From a checkpoint of a small transformer trained on Wikipedia: short convolutions, an embedding shortcut.
Each number is 500 + 40 x the weight over its row's rms, rounded and kept within 0 to 999. Layers, rows and columns count from 0. Numbers have three digits each. The size before them is the row's rms in percent of the matrix's.

# down: layer 2 MLP down (transposed), 640x160, rms 0.0337, rows 521-549, columns 0-159
# gate: layer 2 MLP gate, 640x160, rms 0.0982, rows 522-549, columns 0-159
# up: layer 2 MLP up, 640x160, rms 0.0981, rows 522-549, columns 0-159
down521 105:528498490502487554439575492474468481514516484440501448465481473450570444505520486468596541476531491430554526560539537515465479518479472467444567481472505468433524478541431564560422578544466482467513494573468538452536484495489524483535489477566494508517475509469488590475474543487536487451484466524549493478518525512525562491429540526417505532460520481489546530507500388468430559555525510526551456520483566463473500454436494482492512490456483520456479444477454584504498584551507473
gate522 098:558546487507573449423511515396516465501455592551485497513431486511479553563517509505454527512488438493546464582397578565497451538481445547470445474425553517493545486452528531545525474453557532507548470542546500547451558450478466502541470488486454514545481458561501494506539477545492437559515497518536531514464547531527516501471543527445477499534489548541477491522491512580494458489501508531520471467510498503502472496466473523522487584554492468516510541433477448479590570550534466
up522 099:472576498542463481459472525496407458532531471519486489447514543530491543468427508437511487469528494541482482542572505511434531491425534465557486537519528538477471458492483458493522539471496395471536564561469528444532494515540430522533502503555459504490512466517523499488506464585497438540564545488495500540503443521488563535447460450521488454497536419537470539633439527509437491523521454497488479502524456441512531394507537470523425456512471455498465470467564548529460508525521528
down522 099:512431521513460451447471472491534470527479486542443519536574527585479493460486468468478563504483508526511466452492529495512498566463437495569439464494489439500563454566544483542411489495473529501542497511474489501467453465483515480454472450543471508473446487497512530506534537480535574501465482501460413450476494584536430440489500449521524489510500511483549491506520507622561542542519462559516565428561600510516628501544451527526489449492532525497513515535490484508470540429517478
gate523 102:509431516488480489525565534547502507479543582470525491439526517566510488461457488463531546560429516602487442597519504493516530497519537538470462512491386466565475481526568503536464507522458432513472572437508483510497448469550512577504577475510483516453479500543531435427463522546533525495501529400477410488519524511527511537474499521478491528514450425488522532471543525486471556518504468571479492528454522551438434488475487460508454501500440543492503448478457511555488564463477466
up523 097:477498447538502479502422551477486477492459492496470482444507512408402563462514480497500518463499515488453488486496517486515435468503602449458451551512609456518466506483463553488467476511478469536545484492502512518456501533440515411512522503516465526465505491498563459449481508484450520608432463522494508493553391453471493466437476501569503568555516541475453530603502457526481491501502514462454550476573445513453454502480447504494480526582457483465585538499494532501502442524479502
down523 096:493487522539508456534529529542521582525523442544468531527582487554568419567543523461520440512433529479525503506498528463478519501361519480498550517543400439484510428496468467518476440564472536511529501502553497493475488496523398519527494487462512462509512466492535454533607494520507504444487421480498440472495517535531526469535555547414535418461522508526541478431517490471480565508557520472496444524466561443489489477512534530451458456469520486470457480513492488447482509493560515
gate524 107:539518465470477485491551527542480462509535564479544505468518522485431485463485554512537504564474431509507485528536491498520460473516440496525482463512487524470598493562498551478430476479411524568546491510491521513495501555493505509507461522542507450525460572547502553538542483431463532428484475515524489533560427523526526539446554530560411521536447544473623485505546516577600454535458406511510437522440481493484486488551504564469548499506498476442503506534453485534512542556540541
up524 109:510492513532544489550456543548505476528563490456525496499508532544530479589569507483492605475501592555517510564468484447419545463513431516514514511510557466464528492490551539528512583567570459471436516475496467525461525464579558457450489511537572416456535470528462452468521520470497505549470456459466417533514515494557502517459492511480551427483491514495460473494472486513553477468467518557567476550510505497473439539494571498501486536435435522507431466540533549462525429491517509
down524 106:483495563546532496526426436426448601523474468448492429538449472488573458498496510514479494451489480497443442456505497523533473472488544536485500488495490524528524491513494454523404523505515559523419503505502480448552529458457493550491432451441569479457498469443546477511413493518475457575493476503477549464520484538459488550566563485453558524475539511561528561529480484412471514535463589508473506483458524475508502572447514450463439518485560486548490493462561492558509421483488502
gate525 095:434474497424490406514456422473454580449560498504483515473513426451593494492464551535449530532476461517517447457508439513542474463485478468414502406522505469424551509503519468513511456505573501463516442512519489466493571551611524554538541434580570457469535499509510469486462503567514524531550490544504494493509501513500433526506542467543506513570573511505467552517538476479509435470432507526506527519458463520481456497533528431493437510516509490498513496523556517530456461476472529
up525 103:546515513535500570577576578527559530516474555510475459455509470534529461512499447518551457461558557485506475516471550425491530547623506496488464506520489598539487541504524523471413497496464539530501507507452472514452528525452507417541415534495526511480497503504484472396453502474470490532490489509517485420476519506473504500513527486486530491482530533440528568513460518476516545530440474565482499545526570547446453544455434585492518444535508558548565465469468473531534438479496541
down525 101:481543532527490471623514503596563446468570481510442494496540493494549539575484435544467516556490578552552511546467513413535512461477466527444458469518490586491513522533437455487479536459496505577492503509524499508463475550493452509569532526465553467550561482483505473557555502505519506469558504481570464494517504483485448521442526508533418504582552500504441490491477533542456466447446522522523510551595533577451485579472488522514472554511471473511507491538541502505504480529481544
gate526 108:508478523512542449481609510461477453490511499451485478524501465502505512591502432489515496509551548523524541489587500543483449452450471518546483448507470477482458500476518563490500523496503545518554489517535533533448544546526531491404540544509549475541438506491457458488572575521492446532539461535503519509506464497551472536503497480475496525447491403430504458490505488425436481442574540490613511525548541504461466498555502510450500434493575503501534603435453556475486525501422490
up526 101:476497476520475469476493518493512527495488477521490480490490463530469522571475576475514539486467512539565593483572585374502457462406509538475451469440509471457516491562527533567547520499502522528463459436494445479524522458511548506436485451462505557517526526559502489576423427479453561499439494482484491470498464555484525521546535526454586518557400485539505534505449477506523513535435540470526591502482517470527458458565476496500454554522485488538532430478524466523479449516468485
down526 103:450526461513511494464613588547513495531519499492510561538490542505477430515510467555557501620546550436444499499524517515519507538465461475479495460495501494552408492490493527543521526465556538558505451501416492536558512514487503490569503421483587457555502526485479481482436514505507547509517544463532495436425476452564493487565503529520416540569440510495506472449545554453526496457545492506470449408542484502507449557526494438467527543544493512486491514489561510487470501505545458
gate527 110:478420414464523470538478554482525541522510463558452479476519457459496496536457529530493552510566472435463495488492546540446535529504564456500406517467508450475609515537561498466542491478490511574541533537446497485447518529538499475512480531479515505466568520469505568542522495457529441525449538517526469423474556494505471487531459519511434495532546534473501506481531428526528525450444489512472407527546529537527505398419445541479535528572563484499563469480469505432511565521530501
up527 109:501515442467461567515499541517498452447501538443468588482514493517439497498491524460482451536511500507478466509470489514491487516539460545507497528473544500476567504413434489511529499501545508452489476554488462467467518497454455496504485518501468493589529472506600437476520560552525524495506474494480499545550461491478554508506557558439553580520418628443401472490571490465531530540471584610492523575561506485504506518509495513482446497490504484589473513519447511498483551467538559
down527 106:538502537588438467505512499518415458501507511497437598515517517495493516480529538548438524503502528447469511400558514471489550538522506488434463533525462528512539537481495482504495439533591572541560440493494416566507453456524524455516450442516518448504453466513535493468504509538403501504527423522441549515487426417493490545547458536522449534471493539523524579479557538488465462465526536492429537488539551537441512514557576501500522475482486495488517523527502511451462469563459504
gate528 096:416523521544469491486572477500475530507531467525436528547481491511488527466531495490431502511508466520547469502562480486512440486433596418521538462505513448537509489452468446431510500489533536432485511460472497472606461518474513494501550533572520571550462493515488443457414482467525615492466517510551549470427491464509505525580438479511563514490516535538539442555506524454455535460467451544576495495499525510490485568506506520518510513492429531462455503559461538545526501505599531
up528 103:531480473513523517537437462491516521543539552497440451427429541510563472483543553443482436540521482536511485463554454514496582509502563523478433491492540486526520456599586511547485554544517495538489475483539488482410474456534519542572489512491503522497442569488463432536518518498545535505498528539447518524561508475552496505453469540489514554567500556495466475491469530558501454529572476529570556582512538456451531552478486467474461452529416489472472489540500550533459465486501405
down528 102:570436519539495500551502472474462528509558509521487600528474533415501439574503535482554494467529500500502551530430527457438559481581493559547480477423514549562532485498494594527494510487533472445552509552448482531528472467511464477465532478514504519515514454546519478511504493523396535494539478514469452517543551387529512473544457443512533432463553510491537432418473470563556440524515494505546475581483502550481472506513483534448519480531492527490538518518483500420482433503493461
gate529 102:562541459509522463488451530505465528435447493495447479514494500426504512523506470528451494489569535479521552488512529544532496484518462542539537521532511503580497525534441409494486541532448497458498488550519539517480553579562446517522455447486469512476481546493513533485521507535509547526460515545468478481535502542507528495525537544502539472446452574402488485453584512512480547459526536521564525450612440461506474520495487541452507406516504432423605452475449437459552534511441467
up529 110:461491451455510513493485464520562497524466484432560491518495486429523465492503465568507411491468561529470471525501457478492559505518503490476481515527489520528489458507594480479568495512462528568501524541545466557551514512537467486461464589527461495424489545533424546511438544463526470433475579539504376468563481510495494567492469511494536477487466526535496551474544491471509507516435557530521494446509511564481568538462473605507519480505500530498524544548483435608458461554448505
down529 105:503415491492519541495540544492452431576558493504514521527440564548532507528474505539500520501469448487494487493482454513540499461481492476567508526489410491531518439484467519471439504588548483484457509482427529455502487497574516511488487468459519463506482436495527453421490428498433458485457544439458495425463438500510535466524519407399497517520525488414518491507429587524594483514461490517483531566500448493547448440475540443514509527503470467556437481505563520488483502451543497
gate530 101:533450566531465551522598510544471464484402524507545540560504494513509441466512489417472472501456452546540449512481483508597471528513482497497479456531569512471512486498447554480489477500533486483617360502538510510469493466532532548586432477478544471475515546544536470493538541477500499485536487476403516523516491576450499525543493479503510467500561509477476492481447474522475424477486508457526495563457483455476464504521460482531570570472489558476558524492460515520449443536552471
up530 095:498454458564571494525447502438567556547450542549565485492474444544562490504493478529542488473484445483487471517529476571484558555542484430450494505537490497564514536514531511496488499488467483486537586464461486501537460525451496532519497465467578494548554533566542493511512423435463526455484570516555508472591515519507489540486503492501453540579564504488429489528483410486573524550537462462474517443519524550524544442537387475478542531443456501533479468507535514527466556525474513
down530 098:493436523480473541550480482470537504531588425479464491514499527542540513534480526570504484487521534390476545434554490491436553534582514458470509501502419471490418487495501510493512471458517451583455518497487502497547531494521479450521562466531509487493510496580508533540455543519464531411485475471531507410536504518479504512427504528499411537494565534522530523517575498516526488477521490484516598502460529509593486459451440568406479508508580435513476453487510503433506515483474501
gate531 094:609516441408516537445423507476535500492491486560468482521599476502525473470478474597455487433537539513545561521512534493498504487489457514536504486482521496567505521509580434472538551461443461529492472531438564466479481470467443511530503474480506449507508476518561541505495486530534507566479527490505417497454585493504486441555459417482524507463505511471497480493455464557496540438538490461460463485487472485426490556505556455548566556468444485527522556527541429481484576469455465
up531 101:449501502452494412509535521496523510430509504450485527416479515479433440499436487508586562490487494503494474428443464483485537477564546554525513486529454459498478509490491475571459508545535476480437498596467463448526364538538522571512532458463452493501491479506477513477411477462531452483462490470532526449520504446520473489502534522498486548408514454449598507452483512449517523556490511468518480511529556556536471503544504582479502484559552527512478507514418521511478482537566451
down531 097:483419509459505440534458427521442472545498421490537530554532439483524555544515516464498407475518446488511510455461475570527494445549603491421506488478552445517508465512480482493469482461544508480483492499490487479527513436470450476443516532511504549532503556425514553482471530467540493487590413479526468481570401466538449498476527491392483490508494482503467529535513488582553458561465531540555564536562472489463527490510470436477477521467558466444534474513517497476508453487509526
gate532 097:461548529466473475428433473495501451509513510541434472508504483518523490464454517485521546532458528494537472475510472511479422549483468528559510518520510520489473447546447460508595524569468520531462490537517491491482482544492497490491493479534609548501485484550469481555456577557470536491476431432453436444447469458551468438547575461495474469468493450483558542481468522547497469466514556462586487536560526437504453549508609567510492461504524492544503594491430464507460464544542479
up532 105:462483435464556510467591484502482508537543470563488542460478572487591524521489534477425516473474523541485551598486521555518509420508495450548534501535568500462427520531468516455449590540510542524515510503538524521473503431494508441482518498561546477486459487546523452501456541559547448571503484557508422467522549558510475551565483480551488570499474455494497482562518507496480500468509480529483443454573545601487560561498501520471495474465456554530461473515511521568494495550485526
down532 103:459483525472467499477567466458518449546481462466500561496478565514504578557533495489457515507473510499530533515469555478513448462507497505611509486556516528475493490536459508445492498407509527531477439462565561511548474468491549460547491555443493463491487535520525537492461577503591543535454472549484516533473562531544501565554446496538508504484515503534409445584521526481456478453532433485485454483535521519514498534543552530415508414481536436537444470460448494550522414498562510
gate533 098:486489487476496522528550473489523558505524452454502550504519474521475528519457403565579556468455531571543538532570468527505485430505465430492516406501446451451465505493508411472442505465556510429496527440439456474487468543502555532514479521597475488494442483538556476480540485490447493491513482441566490464432497505490535489493524524449467556458577517516469468499494459480497472585507537482533570516444444490464444465480534519504485555477560586491537525496528479536440500486546569
up533 099:478495412502449504501579473416481505464566474454537431472487526625466442476451468464510589543509501581484511564497531498505515430405467488493511475455476491497497497529481474446497483519558573475575473429508498566449453495488486448505458520502457530533504435425546486596518437465563518464554480460527496554519413449454516468502536449508459514495510456484499515470496476517488541522462522501496521499476471465553515535505512505474520508546493557559503508520539531523419495496576475
down533 093:502528486452505566529523467522493406533541576448554511445429523485537470458464597505549515505508473516473473562488575548476510464513549484463476483483533545493403504490475520456546459452526509411514527525528587500536535475499454489507553477571485437466469481473498447525475495497552540514549513505444510523414438554445555475528496481456447541492533460455546518508422445545504490540547508483528547462448500488516525556573537527534525497478587549431559527496493484538482469454508456
gate534 097:570530446427497443456521540448509504543520457501582458454497492465467607545475488540453491496486534492448518472494532501469506532512445491457444488549496544502487507561483434481439467557481501478523531480434444532536576494528435460475514496480575508508491459499495466487462539515560519436509529547511535546497420466392460497500471450541446486532457525484560500488568443474518490475470584467521528590540488490561507532538554523554460458511437545474479473465477496444548528529425532
up534 093:566492496511501477457509441457481495515567462454482500473492501484522554447521458606494490519481507462418544542501518483490492596520481563429509479542410446514469489449501460525482418464502501492490442545505429563463484501461444468495480517479501529431526520460453502473467408551506478498500450479481490489486436495482467491530589466525480431553480539500513512471589559472414470532544449560474532528461491512630559472507463539518586542506474506473508532480474530462506523474487484
down534 099:649481488542550508546483480507487590484544575478509470461478541518472444510436521488513525511519435537535521556517495480475542526566517559493515501496458445492496588493538505492557518517479530558548489539473474537451502498536515453466464500493464464529542547515519549510547532498515490563468454466562533500478545479555579448521493490442436518452493496464418544496482428548449533545567469447482547509504561523487436517421484463476536536424524429539546504543518464563461539516472484
gate535 098:539485510475512488532549542495603500481451527533507497494399457558553474428496443522564487462435475506464569522511481444491470470405543475526480458530459494542540527528492495477479525441526479511538506545439468546450490489471500526502539534502516430502524535434625520471472490459500426448547520478520469501471450487466472452512500509453505549548453405472522575490486531530539475508470502482457497526573454463497536530460568508455442544608486519533485546486475478578485520452465506
up535 104:505459498476563488538467437534462462486438440525518514577416515514535511479494454461444445499502580486591509515503464562436529519487508541543436569524516534494526447559492562456522517440480492523466495518504554489443498463415474529567486519425505480544586478515539546481482509491499509516487525561463500521510517547487430503518468416435462480518478504513475465446472452544434559568505556517529477492419464510450522484430472519523499562474504458486531528554416466447520531494446548
down535 097:458552460580499502442417477442476497525481506537489503448511524426507446542535543447571590481554539535583506560454549502516509523546493504459559458513526454491510469474463477548489395449452561471496474484521455489564494441512465514510479521536490490472452546524485490566545528557504462551439408497545527541438478513559476447501505553515489498493496534562484518518509515404559484466473482500510529459442493539490539500486489501488496512521443529586501463594523530466565536456533537
gate536 098:445515520461550550458570581461505527471471535479506473561533523500507468521465472457495487494501446414548490455433545541466518453572501567512528460483522459544523450523485507532571564520494556586420506464475454504499536520546503422505554467513506503489461542527484487514483537518551487549485509536466473499416437508472513468505513540436511498502541485451449489471437454529446505484513484422533550477434486505495594547499521523473450483490562466487585551566493529513566519593432470
up536 099:548455526461503522469436496538463477491532472494483479456495483438461490466436512493567488518570449514527491521518552622527533496575495534469451511445472548504541467483490533561479502497579496509443477491505483533532440480440456581516499406474514543517446490458417473502507518467541448482511492501494452561489547459417514483539461546452483458458471598494469491511561489512501487514489558423460471540463483548486485495561582498519575535517484436398495509506412517542462512492512511
down536 099:486526491456526490528475502443483490461458573511467488543449522498533444463425550477566436545538554452577513513489530532532458484526489524550462536542437504567520523464466571487515548562480525441515525551528469456433555522485407508497587483537503484508469464432492508523561501462483482484549450509470432559478524460481488580489557552455553421494565520560493470493549534535480562524491519501473560527465534474486511489549525538551517553504472497402451513455437477537529428499476477
gate537 104:444534534552451497485509447528498469552463528472471456497490550529535480586513502469526483571505493571520508522507534489492531505415436555377537595458511506568476519437527521542483471467484558481548508491500463508541540446469484498485532459535560459459536500644520552526517416546540522530505510532531524483530527537513448545464484498438569487473513554445471500541483514489482455516485520538517541481489544525562499483474544494482542519433506541502507579451423545489505487528452418
up537 104:512475494479513443426523506459533460459496549515549467556470530434436478571468453424497497562468553455541512440520536500548479515510499483529522462486573438463493548525496549514495593509529526466459524475516439506506545520528567447512509514509511516539419456500435513430434483440489522502544507460527530461451420510483468498539522525408495547496559489589537520494439474517462533451490543538503470467520468495471448504552486521447433499541588508464518482458585567513535534429504472
down537 101:453552487484508429516525500489507499527518496479462459445440574449549459589512476469525511556492520558504522427526547539507570532494475535487476562505557471475516538473490463528557527501506535414527451521508489500597490454504472470527482534563499571525425517524589455467469482506506457510574460514525568554580478569502435485463452523437486428475497536522531471496473501472498428484528442549474475466475512518487469522490520464480508579454511545541495530494541577524407465546446452
gate538 106:520502459460542448468493495492465506457518484560494483507484493498520518427522491486527498562555536505501524441484511477478486493496513429515438571510519514530479526462419465576507541410453504534566452499478472539524521383496481506487644471416458495488503461494544518602538505512524560521520511492426457464450479499441469530502430513443462468492519483516491499490490571533458474493555456502490509528526456492519556474466570438463450579441543521498578556488456501538515545437493494
up538 093:503497457486510476471556499483464467481441518450514476542468470480541522556443574511502479550525549491464501465487538542508507500547434557477482552471467556484455488539490459489569489523532499518469476489465486442460552581459479557467513480582460512506451461426573501533462497554531520502473484523553553572447488487561515478516462525577447523487516494493514439474472416558461458548546511481492518438538447541612538556496518431466429462458573491540577575435477496524513507523464499
down538 100:483520475458537515504522447541547487510535504493471512450483506491463548423443495536569467449429532516499465434471557466524505460485512487504525502489500547560581508492478500531529547449472510509555392508525428537543464480482445579528543453493489515483488454514573554491465483455517498560563531504484422474515479529518435538506482577478506536470456563573521535537473482501424479437516507460507482553537427413511545576446542410489474513480533409548556518455510496498484484542476480
gate539 107:561490547536402495548522490484526567526469469509515539487452543445458463478523509511483418457473465481450560449565531519456469546584507492494487407558470523469476492500494445567464455536514556538548515522445492432525505533516521453453515490504564541508545524547506541471441563463481454520582449468462552454553485528478524505570549502464539563500483447464522548525516554479550474476516547517450474459509487518495456537550539492503472482534559464511389450521426469487470445525451501
up539 096:470547431424456505482538483505540505580467507451499524519450505520556480549422497501451479574423487503563549473493517478487504489514478406506524544452482513440515445579515419488590446518480534517509468493496460517520473532478501545493515444489569509501440515488492501521480473572538429515486472471512517541476573466572525419572504473508504577502519496558495477476486416473493460520469474501544500555480479494530468565523561496586529524464558505405557447478459463551505474543508471
down539 099:480567486502515492445492410499532566528499496481456421498482592477461508549493494509486571509458475444465506483488519502481515540450524422539520614523400462492509513527499470558475497554487471563573505527544476475516484524510504430491457500518464514457545508494473471521538496435543510490576465477515559472533506480486464509519552481580447509507553461582531554386532525469507506476516473541440436467451490497473535481582543501505486489544504534481462515547403499525469487426477569
gate540 108:537526537477547497539520475437524554463431450571466573567461528572501487455543481499412545525463471504525525541554453508496458536501556548567476442520480475459509491536527512489579493493602505484555414562510547483482469449481519502423532510531536483488505396509532551538509541446435465545457537474500518550497521559507492493525595511516555527483507415452483485492502535467496562532516462450470469526563519467432477482501461534483524550543439524515505498499506448480452475442480468
up540 107:469477496507528470440519502489480520481527469513479467488543594486448516558543558544474486511474510468518515565488502509498531542472457523489544488507488500446530440546562498554534487458520489574593510579484540501542495470430521529456536570516505465507487426576449480517491474500462469529534449541536545472502501533441614530503541553487483522493422483545410437523495547458479446473492477470486548531440513492447488535563534378439501536517442458510460505470573537516551460482558482
down540 106:493511535531588493514498507492540444501459512554513486534478599490465436432470456531485486497503530458460472479493458462472552523465502498519509482490423533541524516491501457450478557517514396405486453433491502532438458507549560487510480492551483531438477563486528471576495546451474494525525604464485507521510507527529408454522502477576568497525557459476536488421460529450492519572500480441474519553563478461525474499460507515516562504544477530554487433528472416564470474447510520
gate541 094:439447568495482469547511510518507392503546505425484577526508534456481481530557436504524446563497496492552483442565474452532512519466480482521462486493488483525551461497450487471436525571546513458448468545437493516479436460460504526531534507503608533427484451519514405528564504464517500532513555572528469508397518476524496562524461530449554514459565540494562490510461463548491478489504495533498490462502537459562464424461497517488522523470554447450560525513508457546546482542483496
up541 097:456488404531487498455519498551475441469468464494445567438548505495532521565521495399449486501478565488517441581502481417486501536492511432522508488504570450442563470503529527490541519483488508551555471510478453505521472504511501548488539542523507472530532475540491502539505576469459473443491591502485502442473407480475463520511476514554538461570482573418525467512470556465482507512488484502505583466555525471580532433510519555506556435484494532496545504561483467486438480536415496
down541 097:569551490520542504564499499441535486551518587483557483481479498506465496470567506557446560455557501471470482570456500460470532539522535496518490498555541559521457551514483472468524490467514522499483518538461547552522578481508438454471449524555554586437462474556446495506454522515488463492521500524497521545545592554480503551603470461488445561542477487520506528474551479459505491568455495513528506496523484526525528550459489546490514564544550510450409459536499526420509597566506455
gate542 101:493481581532474581502489482462584610481439482444506501470502539470475537520503504453532452466496504492445512537503485485493489496460528550468493556504607522488573430517481545513502474470474487483479489494560387489535488512503509493504499581526474429488499493548428493506437521498435481489523603439536519518543523417432517507538478471510469461497503473542505491446505451425550561548441454507530505509486435501489486475564516525465403504517459484478508435470480525413500446494480446
up542 094:459507511511500456557516570513500563495469447471455477436533538500475500478416473442515489413513535497558451548416571500536509481499546500520541506547508517516507467524438471480539419586501557479458522500520432502500536507553444520473439498403585516515470474545493539490469521552521506452514558543500455470454467488494511543516476511477459429574512470470494554482549456488485469502471501479475474507520527516473435450413598485417560511561501452404489455494476459499519469513525474
down542 102:451537505437496471525512479444519499515490632491574505478530507517479476523514526564464460520431440517467547559504477457503531441472499486511457492469470509475461530531528495545537494504549507523422511499578538519491476503492529477519548488490399461467544561518584546548522453532494557498568472546518523485501470483558510516486477571546519456494518531479470517493446445570513447483476534484556437453402515528502526564543480491519560435459492497529404513560464506542550543438587480
gate543 092:469476423503605488532432497530540502569518540483531544470474559485490517478510491467503526465588454513531537414437491515497482515521471475529497546599510523506488446440539535506504493530535480442436526568538503504459502571494461507588434483501505547476510575457580503449504472521520479508508473567474543495512547434542461540495511497482499456462548562545484480503566488521391521536525509500497507435472518472443452479441557518480532615468485493518457527500549544463545478467450524
up543 113:446448464482593444531503517564472537482479519501545535518576611483392476465454449459499510485512519484592506506513504553514564489500497502490524552489499505480513561451453560470449533490571493555545504479555553516501457537479520483513480547562539485471503500422441545500545469529483560511505509507482495542503464516526520512458571485464496472471557542475543429521404448460504492455440464503465629521455526468475545490490436458465502508480496423473515519499479479453449436519509523
down543 103:564560550562477517491527486476518467426508417506426519450419484435598533486500454589500511435521462434481498500470505447522509483530485523470534484495448543457461463452499514504531432503503484514514493575520509547511546463470521510496500449443423566522511509548501475498458528501473505476432461500530543455503494542540471437497450551500530565543441449522399529514472477517483470499519589558470392480552497533506469479549540471489429553513476516513513535518436499461509540537458448
gate544 114:469479534512520519458524447487528497535517434533462548522556509496494463559484511543453474504502552487567469462438481511580502450503480473481577481415501479541510522455534484562463559492490430550530518442493463481478489565511537535428542515497539556583503560470487500580546505525464450482466521482499497475486575492497424497507422452539524487506516503457461458494539521497416480475486422496501485496496468535447482514524576419566570486503589484533449593510533414548477455500499451
up544 100:523543543519470476515495468470473526480451508416485458487595511502504451471559444576479478413482469468529462501486458500471464464493474537520477537495488562532424474488508479490487499464494564412568509443508515460538503498534524543533484549571472458449444515513466471486545448567528524531489603495453470411530547508401510533541516421523552518553503551500508515438592502414486482456432529499590486494490535548454482494534498514520512544532477459485462445510499483475484430538494510
down544 100:512470495549513487496501540503559520545480570463467496462504443481533492514581456478497513505582542554495425544515503540528459577496528502511480465495512544426533433510451520422416400459482498513478470503492486488588473456449512414526509445503529537457444529425462513447511506508445498525479436530463461475510434464503443501474512504447424464579511460494502505483456484486483540469534496508564497501447481554525558412545524507495466455448480553522536563463395531510527496507496556
gate545 102:531516491473505465522488553494447522489435472451479515526488488544488502466405442492426496498544582467459501493466472477502436523442475445509438549450529502480480553412446506533541535474512499500487533537473431440479441446442464520473462495509519518458453478524561522517525530567481501561520477479529464498447495464549547546468449490465459447526487538481512517418504433439447564505601485434448554612506499460592478512474446539480503516492569569501511507431484505490485524499536494
up545 095:437520456500463490510415516521521466544453587509510520524459457469488498562554489486455486508461491531529492539509533464567533507500538625473482518505465504516503479563461499510479478451447422455470454518508476570476548594582468446422512449455509496499551520528423451490538460506420512531500444502473493544442512562523538475411547505488501482476563479484474529588541425545557480447510539502481453522504477508475521502532514462483482464489512421568439539496476494528531514549446457
down545 103:540505502510457457540479464512487455528482484504456561447415504508474489558461426540507547494495545482458521434553489565538448459556436481516482503488523475521514536484489486513576502543479572529498557486538521484443499545533489509579527553442595516419508480491439395542496519515533574537460521475408541559513556518496527583503528482548487507541443502544507466478476555452437540514513470454515538540514520545504505574482446460512516570556531544513539509536494530512426468505543558
gate546 094:578565574518477515525509469518505551465460476463497444455499551498506436444568447526565475532483462499480470501489433483478524483535546449466584515462536581506475460515556470427512436520491417495530433576452478470513467492401507559518583518500488452548543528482473508536531457477506450484531466394539450510519519522536522545527499472531509524520495496496539463526510510512448492558527526424553538527534587498462546460503478560508565447482508531497515476594477489531513493450522545
up546 102:491491461473420454497506480527444514460473552478562443528524475548498483529500472426460549504548489478521581483527512502462511492490487529446518541466544530503475478459489577479481449531554542539578508562527549501585469486521515474518432463483522484508552537470490544581494547529548480463540476472485513434537561566562530493539516471397481508520514517468472578481432554535457515500556495530443454492455508511551410539464515428489523522584443535475425495473468424546464481462482527
down546 098:430479555453502502547483509555432526506521527463519463484563505502482467521555504494480451503436461498547459524543488477535427563467552533503497461566518501457556447467489530466497543530486410518493497516495468483549475555461394518544483416481500449492487561370402482483476540418524475487530485394491527472461543462540551558562532435500492489499546493494563538550499516523496506535579528486492472467497497564473436486475509529538452459490575475487476500524471483518516453552504515
gate547 110:497466505530515489484503453488512554479514569507542449480501536588514487525552448533517478422570463467485546523477466471504483476479524438536505442445489474541521525509569592483533495498475486606528493541541461603434469521524524505516437555494468523500551527493458545562520476482450456476491422490500526469477523446550553476454406452418520505489522530532539435504531467502541412521510496435500439480487490549458457526472482494519512505579486488478494581507519416525409530480524535
up547 101:473445513547479438481456528514566562503530497490483491489488525578505593542500454576450483513536425476437516490457521483476554492494530468551483517440533436471524496499473534542504528534565546486511521453441525517528481471486512541518487554529595542485548522460405490479522514499513440531508509479422550503451579446534479509520463450474474445501569509529487400444503496518520434583478488519483474571522432547515493492480487529534499466481473465472537530557449432484391475441506469
down547 106:506532506484474531553490549552469545490540494447449590503454478458498443487504529439562505498527561488509469540485505482470467545490449560495560460560524504552500531487513545513512520411428453503464434534508463425469514538445467493455508442421501494437494541533555500477521444465526548465480507529524492504455468624498531469485539540519587491524490486458426570552475548438529471501515452582472476558474534501512440484514486519545415536538426508499548517429476515499515485488517562
gate548 093:512496492545525501470493554511451495481516512399456520378494486523434468375445467468407578513489480479536456498502556483467488481437468461534485465479483502480504461494525483495489522558549489519419489433495471406504446511476537472487478486505607572490505460476506476507491486532556483556511437502438510538512488506496502508529506485473472488468417467554550437461476440524420528527524529531430531428566515465521512480556493480472510445505521462477524441473488490438546582513505497
up548 090:476522524469473542525456455498479497554495477464468452473535553587502459481570516474492491524490608482558439475586490508526479463517448546505487506513465511541524540501525505482498546473505542532517547433461548467426586438549542516478567460472555450550431456531504497532463485428501544447517566547581420423508450539451487524539535527460482474552523530559462467531487462516553477482524447564545481496481429505475467579444529504510485545491552500502554494547508480518486515517571464
down548 096:517419449530545481520539469510438475559515471510474446501546444477542516467500564472408521462508535441535438450536514486511447475505475526570503520473494461458457471512495525481548525541455431503445513485494473509549516492477523557472575490460528498502484475520521516512421453470539455508522551488471510407463487472505552444479472549435522547520441461625510437516446586499459540498491534452463498492443405482545500469524428551489567457474482421499495440459502482553474492528526466
gate549 108:480476528599424486421474431532527463481531466626453462517496547544480566516439548464445501536537529598482547475474489501540421517450500527495550487467524515494514466472448547477527523449506548555537443459495575570490530466483521466540488445500500441502555468544475485453539515460518528553436545508478582510525442520505607517447477498495468487488438528500444551491508510492514499501527496464541515470482456503486488512449523557515467443517467475496417499444498496472574529472488555
up549 101:451502454465569554471481501499533383514499517442494512572503527574505453511500517578535496509495512401548496531496477510461535521488430501518391477531535434534506476474509440469503434458502470451490457532487520438468541507516501521517454472510572445450546529503482543585510448552462494551496521520454493508479517473508484526541570471497453496511502490427485417490574570485488473392534518487553452434504445465467483480521490499528545483470571546496574532534471550475517553542491496
down549 102:481506592525513456530546457556560587475513550543501438503443487541466479481483480567590579488492537501505496485488521480535443596555500450530576510509501533498433470491518524505494543436488545540525459520419423550469522523513527487483539474469448478500538545522478479474560540493478484530569602508490479502501497462478551538481444555536505509492494597473445499489490543539493517577536488411548521482487514493491498534463534475579514503529485526517524552461551413455568517481515549